python train.py --num_hidden_layers=10 --hidden_size=64 --num_attention_heads=1 --vocab_size=8192 --lr_mult_o=2.0 --warmup_steps=200 --dataset="wikipedia_en"
Each number is 500 + 50 x the weight over its row's rms, rounded and kept within 0 to 999. Layers, rows and columns count from 0. Numbers have three digits each. The size before them is the row's rms in percent of the matrix's.

# down: layer 3 MLP down (transposed), 256x64, rms 0.121, rows 203-255, columns 0-63
# up: layer 3 MLP up, 256x64, rms 0.243, rows 204-255, columns 0-63
down203 090:483457504438550536487505536509552505417520450526380566539446476505566546525496529451442502476435482594634570529513505552517520550548421541534463430423440408491501462535390492499534543495481494
up204 097:558496418508476533453460483507451539415417429518547556482495565503452506537562392533486558483579483595515467530505463482535440568412501478559476497489632512528520439535457539485490573508396533
down204 088:511443478444463578467420484440557399513606497462506389561551490499455488514534569485495476564455468490453556534567591570571535455483505517475468462524437459556486497500479559560490403463558571
up205 123:550435529490469501446455525547605516466531472553555531549501451542433533475434479452550589526455509534521548562443511514573398566448470533475502430413541489436417425575416565490547485511485548
down205 134:489548462446571485489557533485559446455543463609469447468444501481528473590543441552561554578524458548618504509454468563565513481436488475559480363467494472470475516405493476449558476465472534
up206 101:605462570471540435474491414475577494485508410419583507505599478465490513397438550448573477543507555542471453458468503503529512469555563507501508466373517497483465485442505471589546573485532515
down206 084:384575534539562522539484442496531494501495461505476480450482421441494557504500565444415517523477506564454539540506484591536561548448511545452493384441435573459493545501449479457540494621447583
up207 099:540487564509514457543582350450513507501514469480441482466490503522550433408519498446502621504500508566573476517540563472482447490470531413553483581445512530454452566592455549495464482436552438
down207 107:494480423511522499548566570376509492472574440569419545483449504489614577458472449376555468485517552472575448525526458594498452487532504465458498443572506512519468493495475588529467451548488492
up208 089:544489511402475547514484424436545550522434595454575477433483489536602519516435539573476543437456577459465604544461545454509453463462467551487493436563477477461513407496535479548555420518518543
down208 071:407449630494423483531516414549481468462537455537525509478557526482506537508523424497489486396474515507422468547499585496512431518467454438496578608457507489497606489454558531484469569576465450
up209 107:455672487490558477489553442470555434429576509510481461545546496511433492489500473565511522448488549480448442458473493523504557565507502474432590548499515525479498531503441480453511453587346543
down209 096:487476437480515498563512443432442525540580454457563555571507503527553433366421553527521530490385452477589496574538540417453473565463492548463516494488497509540563445554525439517499536432554498
up210 101:486507502453521544540495640590500545404546602558419521485525494477434517498451419527460468558519422478520457468506485495504562497458548532551448561584515504500493439456388510491580419539513468
down210 102:556517525615578409419516476537469455501554538394494515503493620486523493508515559545505551408548503523533454460388487520560538492410565486518468470506456519396516493560459526442475527486451534
up211 088:557507550574515487561555501488569431529544524456505489467503486511483413457528463525543547510583434524466502535428504420486429498373556432564551568491490559435551551381532468514496440494423555
down211 079:455417346443524506447474452501472539506514489440495497473450540510468641505504544427463618494485490587457513480529475600452528497516513461468496472509482568457565492448539498519575554561496578
up212 085:518452565423516492465561605521529492455485526559448519461590550534487524569556610447507549452532456420531533478512499403552504559532515490478387362541481518440452523448519495535527499493456463
down212 077:443492428496473561533465529478541518581599476508558404485516449437484466377487480522521516474489560559460389509499490594496423446456524453558483517546562526520569377561558550502503488464507502
up213 092:489500586467523476521503564510554390553520491487585375456457520521455466530483580447517470461523494470502461519506589490483512552538614469468536553453473452563539531485470492378502564490445384
down213 098:499512519521521515442415457513516470497576407448538575458565486580518601476506424509529566459450486425566552589572456538511491546534427451502459568490500454514412453439515433526534459472499597
up214 092:436493472534454482505515522526428548467542547530473552480530536505514494635511497531432587477538430465542606587508570369488472449480476503460474502533567529464512590471464525408441430496437545
down214 088:535501445508436489453502505439605483574476518562466476591374442460451562556423571460598479498458552461529475426602460516457556486539455544531513443543480448572484505473437489513537534469491542
up215 101:474530527517494498529531504438440508433519510512467518422486609479534441566436465516459469492536499645493544451614526488577465442522553507478481588531551395446482484436497475497476559528380474
down215 111:540443447462511448571599548562544469526611587526525555423521402533596397472523433502563407561455497494509463484490495506483485589544453489425502517459502519477515474520482445544516438510516436
up216 112:423459547442594508504555451503478446553594523495513512552513543529541528540457507477472556527444470496507365425392579467592516429481569577489530496441495401480503487556486542449500507548443505
down216 120:447458443503484493539511487488486546470500590554457506464495426519480444478516490490462556583450464544481608427479569579437512546472567552490558553459414448436556526472467575483600473423455598
up217 099:484511539511414475551497533512539575429497541434446480544517458469465481496459491544518556444494583456483576347441500493467613503538503470517573522437573448427455456510529538538486570418543570
down217 086:480510497502503507491573458515470534456541501538567600478489477506495501503542451538431570442425398470455546541526519477463457396530429426473543571517480509543643461567546471400566516423518489
up218 101:506474574481427469452475511475531591483612484635460515582471510491436534499508524522533475523576481458464480568528444510591460481444489510444452417402529438483545385528471530524576540482497515
down218 104:577521490592466532429394494513534441420497480437489461446490540521538483474522483387556500508473425490658549519529517511487518529449514605545552428529523482490418570496495537502471437534441510
up219 077:480573463506493523430433588548418468404541440523519612482492552523506454446515433525429427518463501510499451536508545483480525403554557447430551609510574502493500610499476535535497481484498564
down219 067:607430550440501506501523518507507474516485463597466462449478481457393559482430514555577603452490446430481520537551523501558496585515517477478501489370471468593454401513508521501502504580455486
up220 088:516485531503556419526461559508557531494461496445461432457393573489463575526521444474437399416528539502467577471533605506428385545511550458556493555458531562547487457474438530498539561519531503
down220 089:515552438510507537526433463393466506452442436541539416483497566541513590471475550458517450520532492565607448497539492470464492506401543508484470392514583473476508532490485447554636530491505578
up221 094:436512531527546434596618494511510451546507463515540505462460580535512503487546470584497477531399549478508512430436513517436487499409466498459537523463473563539406442510500559421578582514495394
down221 093:510473516467538586466490517510590437510463475519524479467569517520502495558439490520423441553361538487514501500536454496548584482439433535559517505565454461531467450482496562530556347585426536
up222 102:474455513441645473438500554511515391472427508549443501428502501555473498532540459515534572575534495424493504467524530476530493473506557492548414379544473556498437558533563546441443594487510492
down222 067:521588481574433486515490442517475461572526477521510543567462580493469507441504513422533457455508473511538504514465493458486384497510409519396580671441528520511509546463486500562562435542486538
up223 100:526537490561599499579537502440487478549497492455429502433577452579442489498480471532536518533549529507431599443364465542524498512505462431543524468404543413499512551518436486525502506595430458
down223 095:517482381408445556434405520531476601459483475471511471486548590553511464579420496500484559421448518510552440548527459456563501485493499620444538538494556531571443511549518541495528436518484483
up224 092:632442548461520533443496534551569497516514541521577522440438553460488506505492546513594490478458445492575537472536565489425445462561462491494485431499441420472556485506470483603498510540393393
down224 095:419452538500422546582538548530512505512612438386408452607548508436409474480555555508497546480539516509573479547502494520468473502439423518578547515513507513446564474512503423451474518530484434
up225 084:346514474500488505416557563522462550550467421528592521492458592457425559546405492568491484535506501437531515478478540523509581506530425474536591491547449483477435532511531527506407552527457503
down225 078:429561427511467558521458540399549428505523413497432516538436409529551491552539561442511491517430558598463467555550486548526555491474547557508530372514492474510471532487427449559552442513525530
up226 085:431518508488535497488434463555501545469472510508516553454399533464507498595488515564402461387455494568425479558537479440531523538500595499545438452550499439400598506531462549557541534555459449
down226 089:451520487462536542529475394454548554528447510536464442530432521516474488520575520395466537483442527551395526488424502474548575490487507527516461432482509503593565483456540487508619562486539366
up227 096:471497507412433476418470434514437511473547463504438360572591546556456520524532521459529478529489530486503567578566504582550525547427517464510607481479453453457459512490495612443492494489545536
down227 093:547513394558489453488513510491569476502507570450443553425526409547478525487489517527522563483582454585504496476462556501547551439474567439487485405469537501600545519471459422545457450451589404
up228 108:461486504470518535410523482509468431541515402479467349519536584466445513440510543469512483464538491481434446467430473548523529609465552472575527588477592546513489448485457518563579575481474500
down228 104:523551501437404455518489564468498458552538503410554551525457491565531491527446596566476494477431483584567448538475514539521481498467444590400504471547435428476502569531448544444501387555506547
up229 093:455530584461498440432516464451448396504451475559489447532414578483516453501539520595593552490476510527666534516487535545509556483505482593576452500485458483498451479464436441513459540510539490
down229 076:541463383442414610529426519498530518432526537502527406559497499472446567501482565461518446544457511609572484484460469507469578515473544588506564429507505498569402470489491544549500511494467557
up230 097:462494568499497520454454456425532481519474610441423364481553488518500517588519545535574488504477584511432555579500497442549519470553508439522592395533544529495487503456558489534411440510507471
down230 092:569494405587559424501456495489442507408571508503536455454587531548535460566405581539465488482401541558557520513491532433405505524490535546479467443496526524505498511460551544574433528458439454
up231 117:300573503430430508522471453486422485511573446462448524475504551473453504458495476505521557424543507582485510512433558379546501570489556551508540535465533482540544489548515534440533490530485503
down231 123:445379431509386533480502455485523468461518438532530555462534516526565487434551452498438456522522489473478488459460527505572498640398450567516531523632532529458494465525507515469575542538538528
up232 099:469497543468504409421462511587501452494477435546489408575517433546516496495430453455573479598515541520552533432533511518477560473485462477564407484508462587414489531635472530543511521495438532
down232 094:533432432639488563458469477424491496471485534448583550504552520478498449488591534559492431503540424456452493506455426508563474527511450487498552512603480436595573432414528447494494515526527458
up233 102:445525529476471581516440472437499486479470404513435546428474550392503561508503501513536466534572525483497495596439602412449544436516494506537526499553462470431509482521519611598583496518502426
down233 105:434484507501471569551475548505487511456451525481481505507504604501441433400412463542627540529535543548606414495490449507488515390545481462539515585556535493467520451573460525438424490527536516
up234 105:555412544490616528470542491507487448489381495525496483474525559573591413469435558487466468517452543486517579566528535495488492523464438503665413424468500489487484500554516496532446490485489456
down234 077:446551469441426490524427515454509545533668469522459511469404447481430559510546488561502513506519469544492510475528459506568467480520547487378612530494491542551479510400504515479549461471481593
up235 098:502456612457398515465516471487551526603476445561502460473436481515499482504567421426423535511426549623508580481442534482532458497406505584523439502492488604462466491504483534507496504567468489
down235 092:433581480527541517512590503502512529364512547503521486473534418505536528520515523509495496469477476477567473552590463487481539460610449417579518576500449493481521425486469428572394493426425549
up236 078:503479542472530505442525437542501440460564545503554446573505404468487483486544463492414532585449457535409397570543545491544464573528609541520431510574477581507521554421463463492544490475514436
down236 076:572497540474524459495454512482567408491498415526506449505553451483518524473477441504526489567484603438464548594538511445491595575446448408574560444381556579433529532490500479517444474501521488
up237 109:448558425459507464563495453533454441548495493508519473470624463520447502545481496489504478500518495526488588507461491408629378568461478502409484509439503490482487597610551556476484526496427475
down237 114:522514520427483529518513587428506542510563387474472470540476573547514436547506563503444561580483550488485456495491456446492574438424535553538471489478596596503411577435484496548501476418430532
up238 091:484510508517461439511449585466616463507455470426501517570445479522456525571578491480486501462415367530537503454484548421605527524506533498552472567453570495522503488520567483358522530510523493
down238 087:511548463482598517585533575530503519436545545509428527501447566493446472485466547555499445483421555525391446579415436474453564489498495523507489582465476554475450501499625519437407509529521524
up239 118:528477428428476445595494408590473458492546482528496451474501444571572540477493448452452498555534526497530515483419647520591461506590449472527445433527492572468529497502481567474521480571516442
down239 137:555489468534514528437565571603493598505402435510481388509374516430531459534532463491483526544565535470504471399535480494495511485517560504517500537507478562518482530472438485560503457383549573
up240 081:541493565538613441405563545502529555510473540515514581451454542511400553495425528528494469371479586441492511470512472541510513465401414520502470494524592498516481519463483583515529423496541460
down240 080:473488517448466575605449544496531468402458435463454397559487531459516415522500435501505498632453468554511560528448475519471537500506564510514562428549505468528446525475516494520536556592382516
up241 101:454453589505498528541484485488511538554469482478399500546398534510543525574392506452537607513519425445414574602541511515525488499446515510382543514503516479533487489563458564462554502430453460
down241 092:481504488512540577519595512427497463539533606451452481541410465536387496520497473496489568554513368517557594536523427449389531480486487555496473469480484511560517578445521451480497478528575477
up242 100:440476511556486458565531427542546324539535532442488466416508478411497491454474481464501549522583474536540541546524535565477468537527592526528463579423551511547532538506413500469484509472461411
down242 098:395438482488484452473469455525444478457515466496450545608509525548464573572471439527520544540473484506496435546576491614514538454535491606492426465515490476493455559526383586498493488508471612
up243 109:484466512516507500423475525467553497530485455520570480506465448599439414500528487551588560380451496343542485451572531530495582462475571437524517432518536534433498485522502515539446517561466567
down243 074:435522601494509516559448411520480564540482515521586488493432543446488578488487462545412502511503480586382480497458499513527417477501472484466514627553436528540601525409555453516483518501472543
up244 097:497657473429471529426473581553582531462602533550596467458474504504505472489435467527491450514501416504435534483471464506556549503476405501490469558499532493484419516588460509438483426527445534
down244 090:516359557569520411526441425492462468477493422466429461513569542558539537458532543491497524433488589575555479541496511543470429549485473512502541391440511485424576592449504484531531494519533501
up245 092:510526553461482430560596490516423505534594527515522505445374583446527509548552518419520520477585487585505478531527541502492403410449529437529491518475509553472499498587487510450456395559467494
down245 085:585473509492538569503493496427543441448495463500550509477597528505423464500542507511525401501493524542485543542524498507515503535500468587480574358456502493394464531494461491659466482395504513
up246 103:521546581439474470477452508481591486418608539479465507539511446524504614484547564507472546483480505420589439468509554538507484465527505457497533405508563534485595398515502425426441469448549479
down246 079:505561515542460466505548478524456546518498523431480498473508603376500438493577493460578444523470487557434496491479481530509384506481524450448476630575516588585499493475575424518425465543511485
up247 098:466412547503555512585521463589464501431509600536384501559505558444451604488557473511544506492566442453510389521494472586506489525476544446499484501465599435504502509526476447528496492452409491
down247 102:398514436554539455506437477568487498445552407503489475542531574490501410522563510559343514477512523514494536428397499470498478509500543517574491487563578583560525494422480575545465519501504483
up248 119:457468529466495513556493491498591507475477502454467465447485541392564553535528502517578523475533414406531453525512519527519535500449450492500409422530489453497519502440520585575605426539630422
down248 145:486525442557469416620529581565589488530457520518422456449423440440506469550394523488585563429491456536513471547550412528472446451538552495565517530485534493459560471499519576470500443483520491
up249 142:497513575449489503425525559463602534465501447574511504455408468556490500563446439515540552529481491561599583548477503554586432505415482530507508426468546458418451448471480501441551441466494582
down249 131:508456514420534537485535547516520478535445468524440448472512505481506483505469581440580509483471505546600528553553434542486556522407512505650456329447542429454484459518497490505550483496535544
up250 107:430540494536504477494508449433490530436474551492541433490471459439474498542433380567480525466543467535476451510527597496555366588476598524535484427576516571501437500577572528451528528522508490
down250 094:451464564483547455553468413433514547513456540420465470482459543446578541536557487453461493480574477494522545454532543517450505512617573431398519591482440564576459547510459515419512467493538428
up251 101:524580564473571475564480446603411589421480450575423429491479533436546469530536519544462575503460498456391503518475479444556599538456484569471552463503461503483545537466539557484497449509464471
down251 112:438548482494457605428495569599476532566478555462547559506553543483498423505438512432482524514446552438492486476455418482469495481538434553437559531452640528524478565465493535461462466439588499
up252 098:442478525457537505434534512497569499463501559524618417524609543527525516529551442490439474520543572421530441466524518498572541538377497518446543436493481494574419560430442441434520514506519450
down252 102:523472561523497419468485409448484541548487440470481587522573519561483433353486544531530483437527467552435507571499465465496536621578479463455541511562489547538487537486598446439454526459489501
up253 096:485489540478550498472496489483401475492474527498488424478459436559522537491557485574431526501424538480505500502544585546484593466523509442418534436389537444461467552479587442578511541652504484
down253 109:587475423512512566513515525518473479514525631424415530453519480531481488492465495452513463448526582449510446424573569545531506565586465514399507443593506435523519552515493433494457423533436546
up254 111:546482523451389556496557451591487400473496509451397517464435544530528512607466475471438526525498495489519478443519501520610455439456455564547416525547561447534502481490481535557587481545576493
down254 121:557494422566523460483424477563489490509469542531422455520397464459550522503509512451489611448586613413491474399489553497472442488526606510508522593491471468503514542494454538568476454442526526
up255 117:507475573472435443483554432510468521426461418505412478520482611500435532520530544524517503465505437559459535495466478561500554517549447516509560636434549437514404446522540502525553494558580422
down255 167:556500577537436577526501473493515569510432489612472424399528531478552491493521527529521544519487385503478529446539470544410529469557427471474446490560505490512515572485497612464448495469375537